Weights of a small GPT-style language model, trained from scratch on English Wikipedia: MLP 1280 GELU.
Each number is 500 + 40 x the weight over its row's rms, rounded and kept within 0 to 999. Layers, rows and columns count from 0. Numbers have three digits each. The size before them is the row's rms in percent of the matrix's.

# down: layer 4 MLP down (transposed), 1280x320, rms 0.0661, rows 464-510, columns 0-63
# up: layer 4 MLP up, 1280x320, rms 0.134, rows 465-510, columns 0-63
down464 102:465565480489459502509476535536518466415534470562471496501506476553540484452522624508491481598516566473469509567467536504521529477457498465580508491473462487496500468484506539528422489482473530
up465 105:520476523431485558477516454505488491500502530465469465567484508473534499523559446544491423529523497515452553511525545436505550516545512507504506549512453420461487521443531547492498507545512525
down465 103:505518517513478557481508505473506555472506483512479523516497511530437455540544499478539503453508526547456537483477495475484516537510470466590443414520457458485601525516501497517549469452471535
up466 103:460511535478501497510502430471518508433504530519542550566521481496527502473463478437494448551531449559477500428477473543505486532446469466508481457499625566532524477444543587525441466500492482
down466 102:582499564491476488443574495478433596546504511518446573483538455513446466509512456468478443516464493502532475562441527394508480430461457486494486525504437488428440465529481438513467554547514542
up467 098:482485509525442567489538455508530510479518568571537548496498556433527443522458525514479517500494537554548564538508550504499557495483479542449502524493547466450510453481498580529480473517516434
down467 102:472490508509539471513477525534468518405452470562504467569551471454491440496512477525462553548519563525603496584468472515541496565505499508540555493437518477448467445525471484470532537493455564
up468 102:479477505499464479563480564483508460483507524531534421497415470537513537444498528522470512499499496541561446514456395471529503446473475448454512516497450462548561522404466470534456473463584503
down468 097:435541519463490486514510451546553497529516497455489523550468531469476541498464482470465500468545533557581579474542522511490496568516548511474497481460545482518487455463549452523510520560515539
up469 099:444520559497446463520538526517489427495487507491523469420531497504447490536591413535496518506531538510458492452532572543507485533475461527521494573451490450434562473508517446495471535539483496
down469 097:504564496531535560520530465514433532506463541575442510536479454510577454444484492481532558510502493508476546564509439502479460421488481475455471506573527549504468493520490534550531526448530420
up470 098:499490488542501478496561519431616444513466508562521467443551490488491460446482519502490521468498546448502437440474507467495509421512476541490532487460559470474480456512531496479508462481534511
down470 100:498558560539512532460513433515467504505472546539427489482443497505499471493464530499517499528524521466434519479497462481441489511502554515465407495528481539440504465518559572537539533483453490
up471 099:480493550517460516445507518467522531554515493467486567505563518532542457505557454533500499487444489566424451458464573517505551490403460549559459443516547472498582513501487509507525490473467489
down471 097:476500519460528524588514530450460484422495490498527528492523551504537499520572536488489503467472444489529544510540396489501529480571515509459517506469500549490456549522493490491545489426433543
up472 100:511468482519471547519529492487549468486475435516448428512485563465525501547549433544535457486500504459470591522554551549575520524413521481468539454495524489501446431519532412528486471543512544
down472 091:491548482459503489526552555501448546518581446519502518476556492471462526549471402492509483419510513523510570427473506505496530474462452544525422546486521580423459491527528582468493523518524528
up473 104:563465490490524525496527497443493519498474441480498532482513507480470547541509537464574523493446517515400543493527489459475413434475443518531523582491508489514571500547495535442534506558422503
down473 098:525493593532537489559528491479480514463487442477441462466570555506531575512470507514457581457501465486573480482463525513510478576477457462552460474496529557521479522471504529521487438458446469
up474 097:481477514521543421412460498575462527473475545519474527500500464476440437480472483486536459502528401463488553518490496587452473482496503475432489456537522478485460492522434535526511479532483555
down474 099:429464503498514443485512480516458514500456463462522498535451548465520452541573422461458495473488594555501538434569442509593485509534543538584540479509490516430516487498576479518535505488506501
up475 098:500495532555534441453497457441447554469534508434481437472490496468544428575449513485554523441518440436548498498501551561486526597496455512486484466489576578427459549500527521504527512491474585
down475 101:526521485541529501456464472498582538472533460514569552525507485459548416556444516477470468469492598488526473484546527464520514535492511449501516492455574532442531544463557518472523547506473533
up476 099:453470449488439478550450483509535547442541552552493509516527516530468499433443494548454526469497488560533445526541562469490519443455527497557514478427530432451501449440490486553451480554530485
down476 100:471579501538593470488529506532439434523475481506490444528477506474537521536487483474545490500502511515503525459488475513554508478511461501478524451537468504510537521505512477474567447486543577
up477 096:435423482544555488462482462458520447515572428491453501520526571482532545468548483550531458495486488519507530502528458464491531474499522475467545503491556505457510512420522535480416567421484554
down477 096:466543440460481573510460485559455519529520435474502516498454477538478485450492500615567515544458523533461523520410479510548466475506516510454513440577514544514453549507525474413495522475469473
up478 099:504583563471448507524509567564457498515582532506539473521497543531458500525573522468526568421453588557484453512495613508535456516486519479444485478391581533522483509492459496482547486495457544
down478 103:567490493450536476438497499493492465588623551485419475505416437540563487464513445469533466509493466512467487537507430505531486481459468538458463541497444531505498396527531517472535497473497537
up479 105:538501479596473486561515560525442527521438418511496527556495535501444506479455570541490491599521580485546437503505459504498492479454490499407528540518491471570536511503521497512449427497482560
down479 097:481479490513489513477428499552521490485534483549505458555504433445557520480488467473498533519511513461484501411491529526550524514446534529538492448529457466506489519488474480496526603458486513
up480 095:479447519541488477466509473539512488419474526562484500431502497520573500458476469518516550434454447549486466538493537533444519514557508468518560486446482491524489514468491433534546504466574464
down480 097:487507530472497469527452532483558504526493504507465429490503430528595568480558469463608499486499517565458490491564476430511480394500459484460475480571540531514533466439543535500479581470430551
up481 101:515568540551518516505477433494602508527495497474604521525474581480445529416509436512477513527531521532486433511496465507521523505517509490479431473478472515519429444524458518561497441522477495
down481 099:453552503483473485531542467506502493525468501575517521494566492493432442605468574569516572499549441462510439429544523475498495515489518540499545595520468526493498463476497479475490497539466444
up482 096:464484481489530553531459453456490529485451586456452515426553486454528503483497470540504498515538543495504492469531469477494450516504508504434562566493523568515455557510490418550442573566519510
down482 096:445547474447477510476496498544519499508506514515512441498491442501466509517475480554611513451548528517465548522463482471516443503504484521499529508491545459482510502541485482532500458507492527
up483 101:559485553553385526523482431490501479454488486554616491545541466501439481479493486513434491482513445551497441483534493542521445467596454505481517523489512486574460588530481477542514464488480465
down483 102:515521431556554526466417453523424517445513550494509496454463515531487512516472516487485492518464568539478449546542564514538500456454531496544465530460459491500535472458575542501501539437486525
up484 098:459537476478456529558506458505484553498446484440452522511509552476525540559464508496477493503487494442490501518474566451482507528518473471421533606441495485576461505492538464479486486513471494
down484 103:601542467559504431458430439470490458467482497502498540532504437503526480450508472494519526535516507418585448479526441425417499463496513433547643493518475465511483563483522524495473453498471464
up485 100:505443493433485561464535475514490535487568495520566510608532530493503554452482481622511544532450505528535522585480477507542493479535531587472488526460493526464465479475489445431492485456461489
down485 102:456512509542477489480542472464501555456467486462491493418460517537446469456516546424456495525508539395451598548559524434448554419547528463493521513507467512527497530520487455511472545497477524
up486 098:490558491509565536493496471506503457486594478560540528458480485449451450494451451578494522451477489466504528484513489503478486541506529508496517567507466414494475462509524434500542485443563560
down486 104:503469484439480521520545527509485489530505462478504465575481553549451468529467513432520475434589528511507529492441478526492542470562491489487483518497620486497563505501487493485445521426494495
up487 100:450449536507472547544439493447429548462563515528524527427503514512545457506468433556482486497533553496545503441568535512492463471482452516515538452510544462492452517539499466488457488418536523
down487 096:529529497534536472442533510493504478584474510471526496463469481447493476528547474468569492416428513468512512449460528559489500390541534471480530560500468481547543458508528492505534483509418483
up488 097:561509439521453479511521563459474443542461487482486435451541521568588493506489482436469450506481517532527563546517470432550499506548537530443505482536529556503439470468545554489552518500388530
down488 096:479518479477450540518430475536507532523483482509543517527485506416451545522466481571444436488525511548492449503585523495409496557492508480487494530568480497493544524503488483505489496536501422
up489 100:524518551588468569541528516592442549522465488533504495495463492487504543533472536475572515504567537489389492493525453524493483437462504479448488497525433494553429488472463428450508523452541463
down489 101:540522487471568495524587509492512452524524492480560482432520505450496522482438545480449487499551466489457487455499493540510613511537486458526510538559541449516543505527498484525547531562546489
up490 102:497522509488472587454500488562527542520469428424467493548439546452495487477572542490509518530522527484552515499504471524468421460529559539432477454509496595489466467542484501464503473517588548
down490 097:485543470539446493456520514504458553495542564529406488530509409563506530539449432571482428512549505508529483555510496497529474496523435480532500481541489472552555462471476476492551488528457505
up491 101:533470473458516485437501522515481530412510476495450529469517470489485554539468546512498516457514584582444553468518517470470408548574485532528463499514560423442511483496438499434443546503538499
down491 103:462526499491538400473491545537464513464498514503492516513423553519464533528539547520553608411533472564496505498494493554548518453465597474448501572461522538555489498486527489500505397499517570
up492 104:475479489591488569501532505588535461562472518557532436498463550502490475460509549532520515423499572531511475474455532548475506520525462564541495522588505525468536588457518482472518491429398530
down492 103:537502478472505409515480456531499513530509480514443450475544546505483461512498535498525488536550433493504410485554538464542473510461466458495481565550537535496440477553540621454456499535450403
up493 096:577489480511471571489482491510499462469478503446498455627525465563546510471499535469497546461502533497477478487438492518480441470521539510464424595518449437532485533463498476524500493489462542
down493 094:525487523489529442454498457456547555502493537542487539501463473540499497498570397523519523466537472465541521498511433503504469521502506477533526446484478493449457513494515464498447524466500490
up494 098:498490443525545433486487474478526467506470496521542453459542491505553471502445522535529517459479509546490511541523497549495540548528457572513505519511549493533436463442437496473549552533521509
down494 098:489513448504393513452462540536541550502524495481487421507556499455555533485476436537545475497510427550484484506442529461518534494486538454479518480445483477589508583515486578473535520436452413
up495 110:495524514582421473458482467545560580486532537533518448557498468440493460558472547505531502500525474514523478564507492543501520474435553508465462552529502521422503571527532480453526483450504457
down495 108:490404512465496516473507486562469473506483524538560453487501510485554480477512520529482445540530558526526447475482528546508479504460520486527556491528478506490489494598466464496453542477519498
up496 094:486485561569496523475518474467480571459414419504464502535530524554431460557551474519497550512438520528486505495485453470541450455483549482517523548501450482447511572541533522488488511523488516
down496 099:523457538510508499596490532483418482489515585477510446445535470480524486526456520495499485556425466473446396496493490453502439529534482532445506493503420493528462482448509483527563496512517487
up497 106:539588535518480522559473516409559507485527517495428460532502487492552507482569481506546526467473457449504546485598490564453544464512574552517513467469441555475456566568447454495465499543490557
down497 106:481456547477564458461587473522464496452499567522516460411451530468547456545504562499472560508561560500440481549507502477527465494511467515534498407501530459507569462513544465476498413484599552
up498 100:454549515528532505521440494548398477441587520497577512505521500536455479505476556497481462536563521511474506515506530565434494441462477537471468513475484453572490481460442483495476509487523540
down498 100:452467480469543539559539550505435546489484522469446503508508514479483470465533486472431528541503577470553433497516417519437474487479567493494484560516528502493528486471514457457520521558541449
up499 094:482513492525521519501476540507525473487450482524505483542540610403459492487473557481519506565518577489457450503562467465515448492458419466472560558482481496493532532473480527499534512456459536
down499 090:503497485468496491497499435552505480535484486472530551495431459585506477467465448459562586468505441456515516501393461474447509556551544550500535488522520487540471480517556501481545555577478428
up500 103:519431429505543548498480511628494513505515559507453426460513496500542568484521563501525490471551509499505490437538604545491540516455443562517532483459489424518487475517568450440520499500522466
down500 101:465527548518534425525489424486556504406474503573575557562426508520428420439517500515535473564476517500498481563546541408480514480466533508480540507551547483497513534552494549426453570482494455
up501 100:530552538500451536522493510516519470462488492495457475448459511555535546505553518445495551535488516479547528534421444478558500441514493507521481550477483506516526438558495454435440510480512486
down501 103:493541478522442496506411476481538528515400519518457490496496460474501510457481507403539533494462532482565533432536526540504553440420498457541537519485529493489514509496495488567615419468532482
up502 097:479470533462515476483500512524559456526447513496536526511495534523456513520558549530483450454484464478564507529450450554476509469455502492459543458546535542473558464464464520491488496514487596
down502 099:536464513467567461427470550466515509496450492492476506536507499443510543546498465445463524511540532535475533536550535506576499500511589569515462469425502503520531479478508498559465516470486525
up503 100:567532436466441552581485516517527502548517499566529477519530407481519447535497505529531516560550509496489484485496385569527537434437469504565514494541421482555593437569435484446536512499480538
down503 107:511467542527567473463525417484514489472551536511487442591552477502447518528555456420461545437456543508463564511544520456526466480435514472502493436445484508537548566502511494436507493513470579
up504 103:529415481499484478453468454483491479535521478462521499539532525463532460534450455428534508448553390537486582488456431526495534569477468494563434432484512505478523489539476507508487472482504486
down504 100:552534478500540504506494521465465450503451552445424473514493472514508504483557507541441553520487450483489507492564516544596435547488540559518523491542449586513503473549422486459514466503444508
up505 106:458478524471536569504504457524557528481515508485464566545517474494524512505396452461596564558514492455548410499465520576517494513461471583471436518475471465496475503516478500487531408457610488
down505 097:514443525468461452524409499461497441463504518491423443503596489498455511486584589519568490463528496480458447534512494466550479512532497514492508442510468439452565490511502466577411464501493508
up506 106:471486532516544486437505488498457489429503491421542563556533506514498506501574556565534492515505469466460489484528616530519560567485505469467542443449466542487515494454479518497536525446547503
down506 105:456529512464457448493486500490489499503497499492503476463494491512493480472470451523536481530559485586459458440386501371535500534582566545500472493471544442454499558482525483507501425516461515
up507 099:585563459503494473465508503444500535491516467473475505568504539514499510581468457500589494492508507471504482519514525480501451490497503532491463517442533505481475516470472455573556537508505468
down507 103:463509553456491500479492516507523465474532498515423478497462487432471508388561425537449482535455533494430533557513471528528570524461543515451533508496534492515497537505580580509452483466476573
up508 094:487466518405449468534544525490516512545468527473518457519488524451513455546562466465557556458499512537429453506519497479494540586470567467426485492432439478502504501560484549500526501511450571
down508 100:530513542503562547426531539555474528433534496457504469508541480540482468405596467462531456498503523489470396528516530467507560481425482504543516456577497474489529485514489577526502434487546579
up509 101:472546492519474471507603491509452509437506517539490473532480525477521524423516481453470487536521470496464482437532489544449468434476506516539509494456531473457533457490466459500433500542453575
down509 104:444505515470519535427459583426504524492498543528566566481522458466562553486512508501552559499495477522511495536489516474485515513493541476438477524486618506557476518552510478449461527495537514
up510 096:517474557520527509505510501475406483544518495456502491485520502540505464484519530585466438524563493525567519510510414478525491455543511526375577507522517444513588516554509582469550525498542505
down510 094:531477502479416482461471576484499524526599532465510471564500430502479507509448546496445508471588484489368455503572545506482612447470571480472495517482491509513490486508493490556555504472478567